config = dict(
    n_kv_head=5,
    qk_norm=False,
    optimizer='soap_variant',
    beta2=0.95,
    decay_fraction=0.685,
)
Each number is 128 + 24 x the weight over its row's rms, rounded and kept within 0 to 255. Layers, rows and columns count from 0. Numbers have three digits each. The size before them is the row's rms in percent of the matrix's.

# up: layer 4 MLP up, 960x160, rms 0.21, rows 395-432, columns 0-79
# down: layer 4 MLP down (transposed), 960x160, rms 0.156, rows 395-432, columns 0-79
up395 088:153122130150143131167130149100135103107121089136118131181158118109154116126150116153122151156193144101110117144097127131145130104144132118112121117116109156125128083136128152128092109106153157092098123161143104087126089116106157106159143138
down395 089:139090138107150100106173143115144138156094166088129163103153139122098163090105163139122118124171117131104129077169148128126131127152099104116112142104141096148143089164153111120131129154149113158118119144181111116098133115113099127099076097
up396 109:138155106113128126143145164136163125088120135129098175137083158095133153103146161130171119171132086177088188110129159146127136110138097139080132111125099105113151142132096077114190177117102129128152123147156138129118101129096114148127138132
down396 112:155129142133106151110152106097139124119166140118122081157147120114120161159102147129159135178159158140106133129137106096139160142081118115125092127136119136181129150067130106132124165084160162072111128136144113086112102118154152105102150159
up397 098:151091100143099154069112161131156189151131159108124098173118124149095113096116162134088126127114155123096148110125102156110095135154097121122108127145108125138121113109115187139084155111104125123166113135128153145117111160169118131126126123
down397 095:090116105147138132113153116138167110102124137143181116101122178141145143137134119152122144108156088155198092122143102150094136123140112158092157138131108135156136166119166130159113130137160142147130112121125130164076160098143132124141076129
up398 085:091130153149085115111148118108139152088183149098135132103098130138130121096088118091116102082138146139169160128169149139143101153107152118129106159153115121109097152118149140157135129154153097134139139146137158086163128135113111140130137145
down398 086:151133123128133083126124165105145116127139160166157104107146118073166122151136133131124160127122104107098108083150129096092112137094155072159074130180111169136109108129140105096125143131113121133109157170125110143142102072125124098122172113
up399 085:180141112122128124183091115110170136146101150134104114095112155093135164130118182134154132160120115112114167145105148118145146128130133126121110087106111139123153156094090114094129166127170152137123139172167133077163148082162179108148124133
down399 092:146113145106130116078100164153136110135159079142142125121123142110114157138140103143098133128132135136075088139122131106132149131156136121118136109164129066148123129153151098107115107111098097094100169114173125125130137156118097171107071135
up400 093:180086127140106129139101091124106148120125102112147097081124135139097118120123131125115113099102154136164143138102146128108123160085096151100092116182182182113111143102150147110160120116067141076156098167119103131109163152131144126080129127
down400 099:135145142141175105151114108088109131135161111099127145086118149135119105074146110122122094171161108132145119080113151153171120151117155148132156159144169096132132109164113114089099137092081112120127126161167122153101132158115154128137100153
up401 108:119153144105130098119109133123106150129133186114113124141108177117113139130114143076118126119090135123156157156145132120126118102113161088130134107125131177125124125102123123107114152135135146146124157077128137131129079152131136179104129115
down401 101:097147141098110116127121087129116160165113121159157127083114134129098106162101146126122176102152138117122133119156107154107108144122117167113155167127080147124131131129127110145114154150099146128130097111103084144124125128111067099156116101
up402 101:105129112148134161102137161127125148122122154075154094133148137119127125130131140128150140130185102106125183114076122169136107169113086128173094125116127127116151144083121105116106086170123128146149150146138121098128124140176152088112157131
down402 119:141141085144112114128139132151140137088163171138128115106128136137145142210145142148135124100135095111093144137123142158114153084138136160171128153091150159143127150152116147149151114126166133105131148156137101131145157146108170155174135162
up403 108:114136132153148127134081123125157078149125150168173136135101138131136160163098140161116145109166147153110110139094135093093115149087154136114123107138111137123113160140163124140108137133150124116142165116114156133117141101139103128191093074
down403 096:103152128170117107147114141103102109096120124134124073112149107127170099133141135127116188108152125111086166170123134091117129142142147136089154161172142146156118135119108137080139093148174110135148140146116108130128112138153124139146128138
up404 098:146179137121111113122135137098107136134141165121114146159132171137109152111167133127095136156112117150118116109098167131076114108144134199141176150087093157162117112092120099144137121145143112140154135160090110134100111118132117114113116114
down404 092:121123118114121131087089143155132145120157102149122125125125124140142144128153131156118104134136113107144133172171157142175156137154154147120092143185125130098086117157091095134132119128156177153156124108139116110145117127166163162116197128
up405 100:129124161123118117072099130115136108156119124104137118153165124132120122138149135082128126120123116137135159093183092172164131099146134174126118100122149135130109097097137112123115151122120117153117107169108095143102086151146139125067135086
down405 102:132162087143139119112134130110146137097140115114127096136096123141085161132107161105191112118130131120154110105099129151122105114071141112117118150131117130124129142166143114120133138093178107148123081158085124125146143082117084132144133132
up406 098:173133145118118090156129142097135132101168145122114117097130127112139086108111112108127149144158107181132178132124111094150114132138082146108138084106138174129136096121134136121093149133158142096152090095081124112126137147133149128091165132
down406 098:121133149138071134148135133105141120136103148104134102111115123154146141128125154154119134091157117133121139140156098166146179142085134105109149141127131138171132137095108127123100132130157087157132159105177121133149058112163144122124124087
up407 090:133156105113080118158121145127105082146105130121119149129146100171102100104154139109146125146126163111146110123074123154129106110121132154127163145111160113156120155167136143164121135130115144135109179149097165147165059112111126128137162125
down407 092:140119085128126136112199155156142118122136139165135133108146128106137141118118125141112136099111120113125141159133145140109147169111110146159095084145119106141097182130070169129093105123124117126080144132125174065132107105110087126102120153
up408 090:119129098121137060138167116123107131129121123085091112124157168139134119132135076084172121145107156128119143143121131143127132132133143106114120172158169118094142160115114110117143146165099134126132136150127120142179158141085137150101085116
down408 104:140122133119136120080136104106152144119144126140161102122090156134121089142114080075155130144122146165103140129142112164151134111124113121087126146126109155098114111144147113090131174161105147119145094136124121114159182108119132151103080110
up409 097:187141108153092140118120151090110106139117136120097122089147108123119170150142178156129125147152132147128123105124194121135157098131146077135148118145132173146125143126122147116142150098136097057122139111153105124140183150137148105140190138
down409 095:121112151139069125121134137132146155117169155116124114140130102147119123079162125097110169156158127106128113120149150102105134108160098151083130126119087079140115124147137149148148112162128121159116123147169117153136120122126161086108099143
up410 109:141134118119118136172129157126066172083167116100144113151130130151128160117136134135092144146118155178115141161107107112092138164089127139143153138102125143099120135142141133089141115087091091132151131146160117116090140119155120105124150131
down410 118:117101115111139141166126116131138145123143088122127153141153146152106190126133127142130138154133174116076104133133099137107126152111125159125133072125100114118148104145126154167150136138155142100081106117109133141109119103127123093151114091
up411 101:158109158134095098084127130149105158139126083167086119161105129117120130140119133116129170133127144139104152137135074109097135124118121141165154157109168132117067099136132154099103140101155144140126102137092099114133102106153122115115123089
down411 106:156131129125124149129177124099161082122155102104129075176116158161112097111119133129143091096140106126100146097079154109140135137128154114088137134126099111182114120174183129127069133158109130137145112122154103139112135132100097143116145111
up412 110:142123101129119116101093128097125134159117154125138148116107098119167177120144110144143155114144151123150162129134153123095105138134142107093113123164148112112128177106169107105111124123135125109065104124132160115129127102159100090161101126
down412 111:104120089166134132121135122117104139123140120158102129158148134119124152135148143128116162154141085139149118121158097104128120134109118166096127107144138104125113130164134134139113179113112170149094140054118097072116127163150168137154163179
up413 102:137116119101089104138130101095131115096151098123079127096159103146169114125151149141130126182129113157139149130118128128152113101143122173110096157137134086137136107129169138123056173100096134128080114141127176124107172155097118124157128145
down413 101:140138172116156142124093115136171143169169111141139150137095151091097112152161120183087114138098101137175073104135141168130168107145110172169144139124132121096092118155141111105117106157151153130133141153065129113104149160128082120107097145
up414 098:150148116140078103130104179091139144083110123174148187074129175117142165107166147115155126131170104097106128082088140146130170083142104115140129128101142144140146110149149090124114128111129147170092131134129102106105110108123174168125158145
down414 093:128131155130163142147089095160107111171136117139133150169105088130060098116187090113118081132117138110106171120116120129101150156160149148177120142126094118118117092167093108130137108125127082132135126077146105128123123106106121065109121154
up415 103:109133148139137122136121115153147110094135136111162115170169149117124121132098105110110135124142095110112108055140106105120135115125113126133141135149115179132137095142044143130123122163138103120145130171117119091090130143122118067135128138
down415 107:119090137114142134142148162100132155145101155106142128140118138150112148119141130130089102176103171158134143175141142114126114115110120151125148152095113123162065101115149135124099146093108135146146098096123147138152123170091073130101125200
up416 102:152138147117144140136117119138155124075129148130176120145100116150147102176136131123110114150105153152105091110177127138121109108100106130123151102107139166098123145120132189131174178127085087115162139107170109128155145108118127117132102152
down416 103:163155144129137121095135201139095097104105127144131105157104093083124106165105117107142163121088063109156098121094144106122130159136091137174165148112118105145146096108163154128133136134135159111164139110134130137154141137138152151144162092
up417 085:102162145156163105130058090127129168107131124075125121136140103124161125133076100114145140126105158125155169136130105086154149102144146107107130151096140172147087101145155105118114154106107160148137106126135177125136142111117171085152141138
down417 074:149133123142114150177131172136075138163164142131129120148137094161112119131128154157100102105156085115155149104163104155119115127140111160105127120154116141116125137133149165130166121118159136178104139161137079100139095153130128118152122082
up418 091:147179151121068129106151099150123099120107112140098125126161076143161106166130118104149164145125189085120135099154110137082115092119118150094112086127173146130133157103114146095166145117113134126133137148164160085123137118133138175107113133
down418 081:111119131128127148169095147146156158147094111127161127144163134096163124136117143159090133122124091158139095145139163118188140106149139123129147067124127145081109114163123103171167098106103114159145155149139142129173127140133130117139153129
up419 113:184097107161085090120133095142123120109105106142172116104118146159134096118132140145121167142121156130137152178111158123088137143158132136094096123104165108147137084107090130127089096160125111111114145124130176150147111112128114143143152116
down419 109:093152161132144136082129140149110177150132155106108133134173151149128152153115155133117114093173133128108094110129139078112131101131161133090137146123149134174170146088107171151122141132133106102145151118092112132160146140178097137132172125
up420 107:138137153107138121162153086107140122143111124110132146144114101158122164114104154121155180111147119148139153111111153123115121123083145121123103149129158114114145142126123111132149116135104116146117158151135134158142107117114100079169124122
down420 118:090114124144133100131071118135126143115113156139129119112176192141132129166118111122063113169146122145104094095146102140087126125143137119118124133124119109122106135126134105111086125118149105131112135147157118155126117116106161133090186174
up421 099:160164130167092115116111144116102145123111148140143129126114131122138101134166108128130146153126141178094122166142113144080110110147197107119160124084116134124098100105132113140097121139146151110109151132115123142092118110177119160122089107
down421 100:123144115102159138095133143168148127138151095100104147125144147108133130152151104135144081135146107134177176117110135103137106128088094094108126160178101111069104158120135141110113135177124141139169184114116110140104138131113114144126176158
up422 108:099157097131093099125128145100123116102140108139089095138153103147115137174093126136134118146159145127112175133110133087115123132115162132150124130142178142081123115084125090120136123136110149148122168143124121151134176093108129154083165151
down422 112:161119109112109144128158110116090154107136101066176169158128090122129103115144091123126183118133129160104094125167117157151130135146115131160115153116092130124093162123138129128096141119102094190120133158142138111121115131117170111122098145
up423 088:149129132126081118109129119168125147137137096125107131152163116106120120111123076115108113109141152108144127130127090129145157114113073135177144101130142177128149153126153146177151146153133166113165110148095113078151125135155168127122169131
down423 101:121119104143139137144127157129122124100149122153151135115141134167093146133162123186206154174109127144115133116131156167117133171121135142119128152156143100145141101144091121090112133125106063102105133114123119144126148143177160117156121109
up424 104:117149141134126109151157119119166114136155098079081124132114146162177145160121163076194135133131096114143126124116128069133130129129147128153130110108143143199110114103131111101116125179162152145132043136089138122114153143091129145143124138
down424 109:088105143094123125123121155107146127091119119121130087123134155149144121129155146096086136164120137149092129118105098146164133124124142095110082139122126162150071179127153125161138144135128148148105174140105132126128128113136090132137123132
up425 109:169116114122139083120157163121116149090152106123127115144144151135165159145158135112106153159154076097125162120138112152154094139119159098129113116118108131090147163142115166113102139121176119150128099127120120108140140100154133128127126117
down425 114:153146110115097107153154132135152124157162097159132134126126113119116071096128136092161133112140117070100191109167133209173095160130177139114112124117113125125107117122138119141105161133128116129125106139143112126138121155129159128136130111
up426 082:131150092145110120124122125112119125140135128125105108097106139117118141159124177132104155161168098133167140146113101145106154137129182160174158151097128127151144131141102135187087155105107135116141162156130176141095124103160098131156145120
down426 089:146141125120158166102087117159084132106122145098118116094104123148185109156123114117142150149148166165109135170116121134146114129098116119115136129161118092123096125151111109119127174103105145164129096160164119128171155125118134103109086145
up427 107:148111141138132113081127124113121142127143122104148101100153132103176172116116090114108147131158134150153135107123139112144108104123099114086124142139118090165105100132130139161135117124163128149133135146109127116151115085130157137125091121
down427 114:130142154132203203136143166140090148119097162130134124122099164131164127097117121140121104133128094117123103128102142095149135182105090164112169146162133131065130161146109108108158109086137112127169163129118146139096138132098132133148144117
up428 090:125150101122113133171138111136140150138126122077121122142086077151132138127134093139141137115114144124114140124130115119134126146138130126129145112152095193147100171117138101121141165115080106110105143114157145127165149208106088106114118141
down428 088:102157120166110130110112097184136123118160092105092171134151141081131133115113139127153134136128099130133143151125176109158131111146173080118104128172132093148102068126108170123116095104146137138138106107115105119093148075104127126142139164
up429 095:130144155128108148148104164182114086080130119129123164127150113128125173124148103115096141140170142146103169116137123137138134128150127142104163112154141140185135141126122135131151159125107150080095130113125120071102096124148145093125132166
down429 101:110084135099158133123141146112120149125135148127135135119147108082112156132131122169139118101131135119126092172131106116114160136127124105152123115113132089140153117123173136117125115116124177132153121138164099096112158114107115175140156109
up430 105:164124136148133165131154135134124170105122085150129153150094129086159087166120098128113129167119096129110121116107123110150132155137152115099103105186189090124125113187123133111119113132119161083139171177121138145142133075142110156121169155
down430 092:108085106140119132137131136119127104133112142148138125134128144095145134138149129130131112105115113109117123144136080159146099156080163103129169125159098103111136096081131116145131152133090130082102149134123132090111145139090110073145158085
up431 105:120145106145125135152148122134141067113102143195098107090116140120143139144095090100070122133123150089114129083115097123096145144087124134142153107173118100133134142145129137123103126145095114079099165117109133104153146105145129109145141179
down431 101:118102084101123122118108137106125113156127136130143142125133107124135100119100102132115113157124132133094148178142107158149126113151120159121090119169144122168151098142098143130155181072153162116089111126110147148169161116140128114143143114
up432 117:157132128113106110173120119103114140086109136106118139096104113158157137130164163088178166120116110147121150169130138155123163115148145151046128162170100156095112098121130133132122154135108128157126148104158108126102133101144144140150104104
down432 112:129105102144140095091130116107095132123165170133128113141101166143134113144121121114150123062112141113080148122126115126152136115156117147077122159114127097149164134140145084158141154133104159173095106106159097141110141111126100161129098106